config.yaml
n_layer: 13
d_model: 256
n_head: 8
n_kv_head: 8
head_dim: 32
d_mlp: 1024
vocab_size: 2048
activation: "squared_relu"
norm: "rmsnorm"
norm_place: "pre"
norm_eps: 1e-06
positions: "rope"
rope_base: 10000.0
rope_fraction: 0.25
qk_norm: true
attn_scale: 0.263
bias: "none"
tie_embeddings: false
parallel_block: false
extras: ["local attention windows", "paired heads", "gated attention", "exclusive self-attention", "capped logits"]
init: "normal"
init_std_qkv: 0.0289
init_std_o: 0.0
init_std_up: 0.0289
init_std_down: 0.0
optimizer: "muon_variant"
lr: 0.0105
beta1: 0.95
weight_decay: 0.0078
lr_head: 0.00486
grad_clip: 1.0
warmup_steps: 34
schedule: "wsd"
decay_fraction: 0.732
decay_shape: "linear"
final_lr_fraction: 0.05
batch_tokens: [32768, 65536, 98304]
seq_len: 1024
doc_mask: true
train_tokens: 728700000
steps: 11880
dataset: "wikipedia_en"
Each number is 128 + 32 x the weight over its row's rms, rounded and kept within 0 to 255. Layers, rows and columns count from 0. Numbers have three digits each. The size before them is the row's rms in percent of the matrix's.

# layer 4 MLP down, 256x1024, rms 0.142, rows 240-255, columns 512-639
097:122115110109095137129088115104193151084119119111109124081120142159097076114136128182116090138126167107134106103110166164136131150107067160120181171182124146074113085106140129164087124078146138130091166114093129158213127153118139092131117101118135121066115087129072138146144161135101127099145119122123144154106092198080049141115177148122088159096153102158074191071129141132106109107077
104:159143141077177145119094139142110148144120070134135107080099152109058082124152122161141130104112133133155098154171102136096150154144157137123162139157154133148166115116135174120104121148112172182050076120118163084116112070112127151163179107128136172108159141134182104090160108154100117212108121093155178066190134210101139133165115114129125120113157127140121189161118162095169121170169
104:127131121064066194166125100103132103108134186121114165135106135071157162167113096141161138142091198078140137198081117131128095149148114093134069113136135099106096103147147168103111148144132115086176101142182134176091106064090197093158128161133141106086142051203085114162156181101136119120129081142089160131069120091124165145135130086120121138134129112163148199104103113088113174130161
097:134172105107146192156100092117133113144128208111132164126082168088085067203128125133161115116105187126144154123093187095171119170129134092083157086031149102080116099129133130109082120120099175169170083129090104152106112130203124103109127122119198118088118154130089202134122188145158127232116112154151159153090191058076047128153130126101078215153162114113142114096126117088097177095084
101:140138139127097219063157186139092055107093136151185087145144067153155100167128174169085125110193131151162142098098083096093073146127195099137130107026149125117120142138086139201102201139204107113111165152147123163110081112129126110127147102105130158174135130168110090132111124099080060182181076117103153100092112058167165128155041113128151111101132107101122117041100135135102115090117
103:155130157108144133058130170147178136167202135148122071100136141151162088160155153139060093142122083139119127127112118213153071088169062167138159112135120043105168092127163112171114158139132097113136204179126170162136121155116131138112133111141114190156126106170110113092123132074143093126128104146135140099062097107123099105125127131125083131116114089149146172128128155074099112063132
102:110177106120145163169168127156085143165095120122109130125107090080194128074179122111176102124150159090134118117190142147174144140080119207123119107117136120133112155101142073162137094158147103061119098154148125200156196109177091175062117135136082159170167148076115159185132127061143123063118139122135092151180117207066163112129118127126149085155115157151131145110135132168104135183154
102:117102138102175136131114061094091114150115099124099087076132101104118112141181126128104185143133155123181143106189117171114166142089120143159126155157088158172093154131164158136096150120161174113160140129103108119149074090130084149120152124106102119082137073148150104178135145101066149074133088136062157137099127094183173147093195175082129113121087169111103135193108170115170140071162
101:074076211146133111065156128106168148124156072116115169110121103158135155124084173075137154170158106149124153148130115115105129172123098091173086108093108108166123132151124138154110138116097130165160146158146100140157142099100140117127138147140138151095099115112127127178123098143133138153118129144130124147113135131129179133117094116150165121097140161113132168130078175104087110140108
096:148110170111147130040086105136071083131120111109128089117179155059112110130092107111120180117094107151130107125136112130128171144081165109136169149142123046072191101118122135184149120095106136147085107126165117101100133161147168173141109128106153141148135168153131152155107110184099068100106172103031147198174080106130126156123143066124108148077071156170113107118166136143113084116131
103:107122122140172102129144138115049087160118163116103090091103114097105146112147145179168132138066171122105112157111155145167150113063112117102147094081166095099137109106187147182138158110158148155140148133143142085127165134135132109114117134132119079147147129109211123141149114141184165063183074120126157145080133209098115109139117092115100152126087167165128149131104079105149125159139
094:123127143154128113163085123078068135118141070100130085124164120071112119161146145157163144163168121140126079137152121087143139150123138122038115156166123132180118123118135157090085141102122139134163114058133131149129180093143189105069133135120147068060109125128125150115123169081129151043134114055121170124095071181127177141154146069122172152051107140115129103061115067093120137171096
096:144088134145095149103133141170135110051146105078152138126125078127136140144100090179079142096169198092161108116129077127116098138112127119139115184149122123138125134149131117136114126179161109147102103152132123175093139163135113142127194140134029153167163111120125131149106082147139061113167178128117084133164107098112184147118111129169135089144151144094167102126180138197092080116115
101:135157178103108099158146060201127162168106149096118123098230158116133145166157102089121124056116195152058168111133121106111062160099191147140182144131136109107152152186098120093115147128147134159164097143147138052110114158161163139155130119103120148208136115085114134106191148101116150114176120094117123142123139154158135146115146167150141125164174158071114139130138114129155127121108
104:159122105168093057163120107066095126118154077125186100103111103092147130085062087097099146105121102151100120167119084099189109131133122085141080144121122117160131118167074156105083141150062135093103125104119149135120142132150087125121122114119124151131119102169139173113125122110148085134124173119137086158131124110132155095129135106136134164152131144148117090118105090111107104128142
093:122082141166111193130040091147153138172063166125141135141141152133179157128171079143138150169161134130133110140105161113065179209171136153199093097147164143095139125095054182140147088130132120136137168118066112087085145134100119147066207124082068133125116147095154120079121104121172161137133135149144150163129161121153135084143119165140128144103151136152090175065148107139146125120120